Weights of a small transformer language model.
Size: width 96, MLP 512 GELU.
Architecture: RMSNorm before and after each block, rotary positions, tied embeddings, capped logits.
Training: a variant of Adam for these matrices, 115M tokens, 3501 steps.
Each number is 128 + 32 x the weight over its row's rms, rounded and kept within 0 to 255. Layers, rows and columns count from 0. Numbers have three digits each. The size before them is the row's rms in percent of the matrix's.

# down: layer 3 MLP down (transposed), 512x96, rms 0.142, rows 213-244, columns 0-95
# up: layer 3 MLP up, 512x96, rms 0.166, rows 214-245, columns 0-95
down213 104:147132081163136059112099098149187108141149141123181132131068121137133131129099128148163140136127165075112074098193142123130109096131155130198130147143116080152138158105089180140104163157095157134107121079090141099144167149132151106214113112168155152123120187029147095138126171164111144161
up214 095:098111111168147226130126126141141128122131164107143161157147190120132147148165140170145089111095118126138123163101174107160081080084113125135102152099126125098154072093155083172119099125142178202179123137166107105089117118084171109128132195101135174113136136166153067130097097212111118093
down214 091:161178155118137090139189154109086099128179087102131145072155127098212137131097065109110159146156112158131147128093149099123170144084153186168199136143135135170134200123141184113147153089155096121154140111155167105160091134167125094179120083086123133169152111077071131152147122100116130146
up215 101:124114138116138161125139104077056152139148054146163130128098083149117141150135101122120206087169111128195112189145158108119136158140124141175093134130112087128139132131116101100060159145144107176154140133113121110107147033223083166110103103139155162172154108127137136133138067105112119080
down215 097:118100109096111108167086122157110183107129119123116131152127106077065185177157115156095110178138071145070089112126135153144142120149163102089158135129153195087143094127103174204119189123121130134117144197076157155132118167030101135108128152119145090108128126112181143105107143160170155130
up216 093:117211122104139146147115050126141133141096109196162092123131090136129156144138144156133138109150139171118115115182126097095161099172113100087092154127085111112111095154080098085153030147069107096178086159133194103155126132110068132180159141129129124123114125132102114129088111179073162106
down216 092:135049111142097092133167192082185132105118142165106150154110163107127120125145123129115160099111076062123106107077140141158142211090138170204141169138133120092091108095161102139170186122128091139179131127147092109143117161139138096083119128110132109135100181097164119098146101059142079172
up217 101:067184107123133138141150046148117100065131079116184071178108127121139206105141128115118115133127122046184139152129139139161121105093165053098085152126152137157136161121156122077137143150175178179084137121139120117105108115073148135124109170102101108134132157148077132129091125164114079102
down217 109:134119095114093163108112105151132086164151161113077185089100090147141094072148134173117065102090109187096130136102116091105111150153152103157110158135149178144126156093156082057181127103119170098126146077064139120121126191135057105099135090126119156158103110120181157152153182173100149128
up218 083:184158138113112061126139139109084199087101089144172121121146115107148161179127059161122029135165110219113105198099175130139136118059124146113111092129103137151124118107087137134125163148142111119099118105108158132106118096177141185131092086119165090117099110141080164105126104114108117140
down218 080:137129152129115123158126144064137051078184146146131125072132177113151171108181124076098178153134120053097196069130106100135114139176153135125109158109154116127116193103174150093146158098119088128095174185147089107132107179120112123121143167141124178155164154153116107151088162155141158084
up219 096:129192101074123106183082093132094115097139123108161155193134188134109140129108200134178160110175097104118176139138148156153196077171106110073181186139128192124173117086086150115130094171146092129104084146135102102093153134165094167095124152135156115118135110172134122125132120115086148099
down219 109:134139166170104158117189148170112134160100110121138160119155114095143098174080081155069086134021151125140083114136130130087138148114135139142115108119186045097099189180162087121125160104151076149190116113131166174099105101157157127159138121083148120146128120072116109092096155125146118163
up220 105:137109160076082128179126078118110061115134146138188145120197106107115151183078164153163157140187051141099085132123182168142135121169121091117152150118165097091144084135123139129128105189132122100138138163189140123158106130134165191154100157151095134124135163125119103159073175165150092092
down220 097:111145136158123206135131133140126106082128145129144111151202172176138126148141117101087108073165098203107135147109143154108106149066169141081099176115135121169109162150150071110126201105094097110181152117119138121087133081123123057142141152162167145098197097129152112134091151178093119168
up221 100:110158174144158106165130113178125131087092097096101149152151153148167134148130130133089127136180122135189161151093146101088087124067147096172118175142181133091153071144106139121161037130129106148177106083155144112095101146097145072079144143180137176155093113135113129096087120167100103050
down221 102:146158119155157169142128178110086115126169109148123186135163085136110171147153158155133115115083150151118115134139118220130083120150085161111186101061107123137101200098116065124149180080119177136117172149144163087164151116131068142135132144108105140126112145107152085123138074118142179209
up222 095:130126163131164153129105138111073134092085110106169175152111151142087152130156095203148147143132115125125146150156121104174147096049162113091195136144148097134106172128083142101093039117107076114116162117161079099084180137142146141164116139111198151194153110138156140079114186111129100143
down222 099:049166136148100118098087134161109136195104155139107088054145112111160153096153167083096107044156106102097111139111151118139141164184140195119140063135109157077105107113168148153131136130120120104123115171068089144093124130153081131095111146178129106122132165077110142148146067129065138129
up223 096:136168082114085094160106090147156126072139154162211110129147143092135142125144118146161094129154146220126125067135110123124120113146123105104120079114064138128142175102132106159103137121071125112107159071175153133147104180112136127107083160056086125216157160138146125155105087168123112085
down223 094:108129121176100116097154142188168155128156113096077126126105163126125165157111106158099136139114049116161178145183205119140157119148176123098106094097129101121139157143102144107093109127131193163153152151136071095074154113078072089184153155179194135091157125125144170133093174154113103155
up224 112:150096128143142122191125133154135088110139137129155116075138120150153162180118115231081172122112135120101112130115144110128152086128158104139116147157098159082124158109147105114156124139109198150169129164141173023126035129103138096119128154159107131130159118093075069186083110151093111136
down224 117:140151226186143122116110087125073129121146153123082179124128152130103160062138132104167144088138128139133096105138112107099156131168189096123099084153099150070147119102150158134105204094136124128132089068080115115109188126113166149115041132119098118095183179151109129166118112128139171142
up225 096:177157126153191092141087192148154053104150134196129116097146197157119162095135126175126107138107108109092135154145150096131135146122096108165095146091129123208099156105089115143211093169137101108088146144136110136098086145093124159139118121111138234140145132095126103140114166141084140147
down225 102:143077135077113144097189103077128164126138121086177152116121099087099096112134120079125123082158129126145173149083046150115042133123163147093165114130189132106100163119174101054082072135142151134137113167105164097117134118203121139115127132109127052152148129160123128117138069137132147140
up226 091:089143131103144127087129069155106133124147131137125187108185203157098146126096130123118209102158085091161110149168083112155153066107136130073145077097181073120116148112163115122088090126129109122025123134167108149131113173146112091144136176111109126120157151093113057096092139138117137118
down226 085:108118131139119134162137097141103047171128116130075102155125091119142129160103214150097088133115098185141096095104178124120129175110085106223131117156161157154133099137091114149110104120155132083159115112164116104102093125101174149098167106143121167125095047144129185141174082171109136187
up227 100:108170114128123157100122116145119066113141154183170148116145126140130095181127117140189200106143133122186153155107128162060174100118105094108096176115143120136113189115113146112110124120143103072120133072118112150134087107178111179145143112115160174176180138127180036085129103140067161104
down227 100:200122155132111136117110133098135185125131089091098085147157060113139119076102138126125095123141154146145109185178094143159141140142187149120183105088130115110101144142093104204126146197115121133158119099194124071103162058076120086114082098133104106115094112138094187128097144119108096182
up228 101:072115131137154127156151102172057104118115126140184072144133134134066105138132070148089169118128110108183097128112132125123131109108155053132126132124066109142179163132106167129088096113118176101131096060138079087094136166077163124134086156113116102113162104076086065170097145174085118115
down228 099:109120104165116101108101110122153108081158099093085092170074111148063090106158131142139133103090181164155152133168186151145101122150081159106144149067151129123066078080127170139104175100144073169154190121143157120101147120150053153130107184156108142102121147136184121120169106109117109074
up229 108:150163112093137155109084084119114084128121126134158056194096144129142138136132122187187123106170115099150125132177163107174141095120088140133133158110188115158102070114110064144116150102132116209139175137151079141138123092118147116132094184133156149191090143183087144134118123193062121140
down229 102:108069163172110130145122140120138170146174100138159213088159113131100132075171132092059119162110111118111100167095126139139093124114156110140190148083083140091161154108135180048115169177147141073130096096098203127112105147149128153140145128113130084080109076149111125111129155085156169147
up230 099:104094133104173096117106191133153105112131120102174151133134120116140119075149152094142093147182120165134069168124185121137133125123098081091045117181133142108170098133086091127162155093175196171116099106126109092095130177119158143092087186146124117116154126193073070122136141142111115066
down230 090:137167154147089130171152139123110147080176150120135118105170151117076158195152122141075133131101155123105134105121100117146094152096134164152159163074178096144156124116153133168123147122128045104196148162126157128186140120180124172129144079144186200132141147091168222141107116127078138135
up231 094:094135098187170114116133074117091157110132093119191195057111164143098136095079150149092138093122143079153085129095169062130137098124154120090081088106115167156149089137104139119132121137122100118095067103118135096081080155142100149135122181132174132110091146117088057134066115121109174153
down231 092:106113134108153141113188118094187142164169132135115120109113093116182158139136107154136172142137127068144154170161115162114144152134094177092082119137134154111137115249139193100098147112134034156137085145096134070100084138140114167102141125126144165088100136116071119157170155095169129116
up232 092:141166109161104134169046107217150104153108151171164131155160132168119162126187119116175152170116085097154158113184140147120167136134142124171109128151124179117117174082145173115143118080163123147123222190176103098136130148165093098136095186093132179134105126120110120153114152128136161132
down232 103:120103125124117097092166105063117121064123103124108123157139121126107143145069144063113134121110186078135185093123214117150133081133078094129070126129147099118136120083171124099163075133145200144083073137140140132176135101118121153101140150153106069112127152123169118135199077169169116113
up233 107:137073103157110118143112163095112111093143071150133152120134145127079151123118145153061142131143110125161115143042110138150102126120195061152160171092147155153125140137100122126153086112157193151152121172151246128091145084110160126103121176152085170101137079154108080110165121166119109127
down233 107:081110137128099114158119135125126134166142150101140079093126087074130070125162105077179113096158117135083091100145138110069094134136087141131082076114171090100123208146096115162134199149071117111133132132136024098151150137093063119150078075103159107167124133121156122152120132126167123130
up234 101:129078096161109165116106157105073129122136132113162093102118135174116153099090055133124122123131125133148132150078127114061112065131095163188206128110107184096117214138107143122114061175161106122114121072160138048129129092144096118100118096085097140168135142129091160122070131122127139108
down234 102:073162152096148109107060124152060130107158127146110070115143162133127167160156071158137121165109122138110086147073146135125167137129110101132129125159081092069114088130201184177093152128156115166141093155038092167132127126146057151128150119141130131152141146096096165156172077101092119147
up235 091:122098144104141126084131107139125133137175109133163147135120127190110111102143109170141173130178155184220132108134173111139167118102105164207175120130140171177147192126112126155119133167101139095075127163099104142140144082160132138138119140046124116172155174108164166183051115084120151130
down235 099:067112103093108102152107161126114143148096159165112126102139155076148147154189120122109048180144108061079118069171123123153092110124179094083139150105133128108119098169109124096173138110101127141088142157151130155120128173124105080133126131109097137152080057115111170065201124189097164134
up236 106:073108117131117171172118125078112096133090123117132067069117120147214069104150167209169098128156095150161097126111144150093132129183137087089132093124114162102132191097104152134113093137140174126126141094092192084116104144144132134066132149073145121130148078122106097128166158141113186148
down236 108:171146112130148118135128063132083108149115120110125134120126078094098093127103121132136146135109158183061095104171125135151171130130158183151129105135134103134120149073128082089102172142047163169075127088133096112130184104132193056127153106139048169085128169098120161107166117156104178165
up237 098:065166154162126177132104143134144142131134101158090146156097100152137130169166176109075096156122118124191115129104141092145162120087156158143145105094172093174085113144129085132124155121099150132136098059116141153078089120209124164102099188114213127136139120137089064165111163191140129164
down237 102:185135120085137072157109100111076173130142131085110108128155116088112134116121128112142134133134171143078099161141137167110067093174114152128165148158080215122202110059128184086109179139157075136083141128143131132134160138087127136139049136128082116156109128143138144069106120109083139075
up238 092:133147106127172138135089069150090096107129044115164151137121142180093196161156114151125125172122115141148103093125119089128201097111175135155126074086107191132113138103111078141173120097160174127098126106150176109103113135206142097129118142156146088144093075153090055144124119131151180104
down238 102:129118092074093133090132117030184198192156158069129175098093091080113133089116117109125112166077161139123143184087148114136116130144133135154113108143151103162138150124137137114155184116090145139131074172093134092104107151065105140123178146120132086135154136113184067183105146106158138140
up239 094:177110137108116156127123097092134087129106132160131088133133098133121105126086143185103083079109069078201167091169176118140121103073121107159110096145139149090106060085114110142116121098157135161162068133114129082175082113160130140084091129062171108108102136151136167135115184177076135079
down239 087:150076153126168096118154150161139206123147098129156091098148142141162148168096125062147156136162112132085122127119174155092144153108134119108184115080126132140163200160147146122151068136118199141135132127135141101119171155127106123219154116127111179156177153142114067093102040150111121160
up240 093:126173088136115109160139122136084133115133105154139091137188087153105144148126185134187148151109127102091113173158132165121131148127136104192163109103106180138108119172136127153181121135182151124213202138162065129141074091123172097097128131117162187167121124062108135174088152139112181093
down240 096:123201178198157154125110153143099166156104154160118110187144148150104172172112088166146117178103161104144116118096110192151115128154091126070171124107150073168144127140111092077153229110118132176089088106156183117118189113168126146091143110119168106119112128159112158155122130105129115150
up241 092:137141131089112122086090137133109098195123114110118120052128145152172163130223116125146148089153068078146126136138100141099154074115129119132106121112167157158103209108128120156091141162061131137120174095079102115139136113204114119188095105098123117171201134166165113140118139145100155101
down241 093:119103161127145133142101126149156166115125144092138107098124132117102158125092117149103123105182186094121112115207140106171193182156110135083158144130076126145144065181140125146148112108113161120122099116142116109100084084118127117171134162148122139045073091092110191165176140131163023143
up242 099:138097133136164129129157129128125087105070116207121084151161132174129104136081186155124161072136120134116104139176122091174137127131176113141143162116107171127141096093182073132136127115103151034091156102127116098121081166143129168100100126100201135141177087117132164171095075176149179145
down242 100:087158125143169111109119120110069088099145139126165206097124155109179188151132131127114107154118139155092200172073134152126084083157084151150143144112151124125096177105140156082142126169079084130160161146189166126138098121069145141178166166087113150150082166175122127147148194127101102109
up243 099:110091116153103160111128171087125118118102062171124138151125136083123113171101100133131099196083147134094129155054114110124177109137148132149125170072142106119116138113098088076115069128138104161088142084152123102120098101161151149111077149133155196118186097136138063104036178106097126093
down243 101:128155139151123134136138107151097133168148170070153131134146186119120122141167146169102098111152152149105108111147143156173154167171108169103175077116166198127122164163077093167118161100115053066153082073149082134114115121062093103155135108149071131154159105117175169114199137120151130170
up244 103:128186125141155167203106125128165085138102082172114127165136101158125124105108122134190110127148133072158125182176118125139146148109150089150201154130134137144127102110154127119101091147155140166095173174102216126175124091112127125168090087108108164154188120071166129158143092116090168060
down244 107:123108088166148109146136118142100178116144130141094127088144084139184133092124076130084180131089102175159072120170057151098153100109122158142131136164155105094174169110133124184101175117092124086154125168126036112097116141138144173162179124060119107117089129068132171106112142125126124192
up245 110:136098185181166086109062159152088116125156092133137185106155144115124150111161129139162180160193130067120067192101128117124109114126116096131165091100185132211136186105128123139107150136136090102112145121127114103100111114068141150091104161130116142091083134124099076127082118132046135104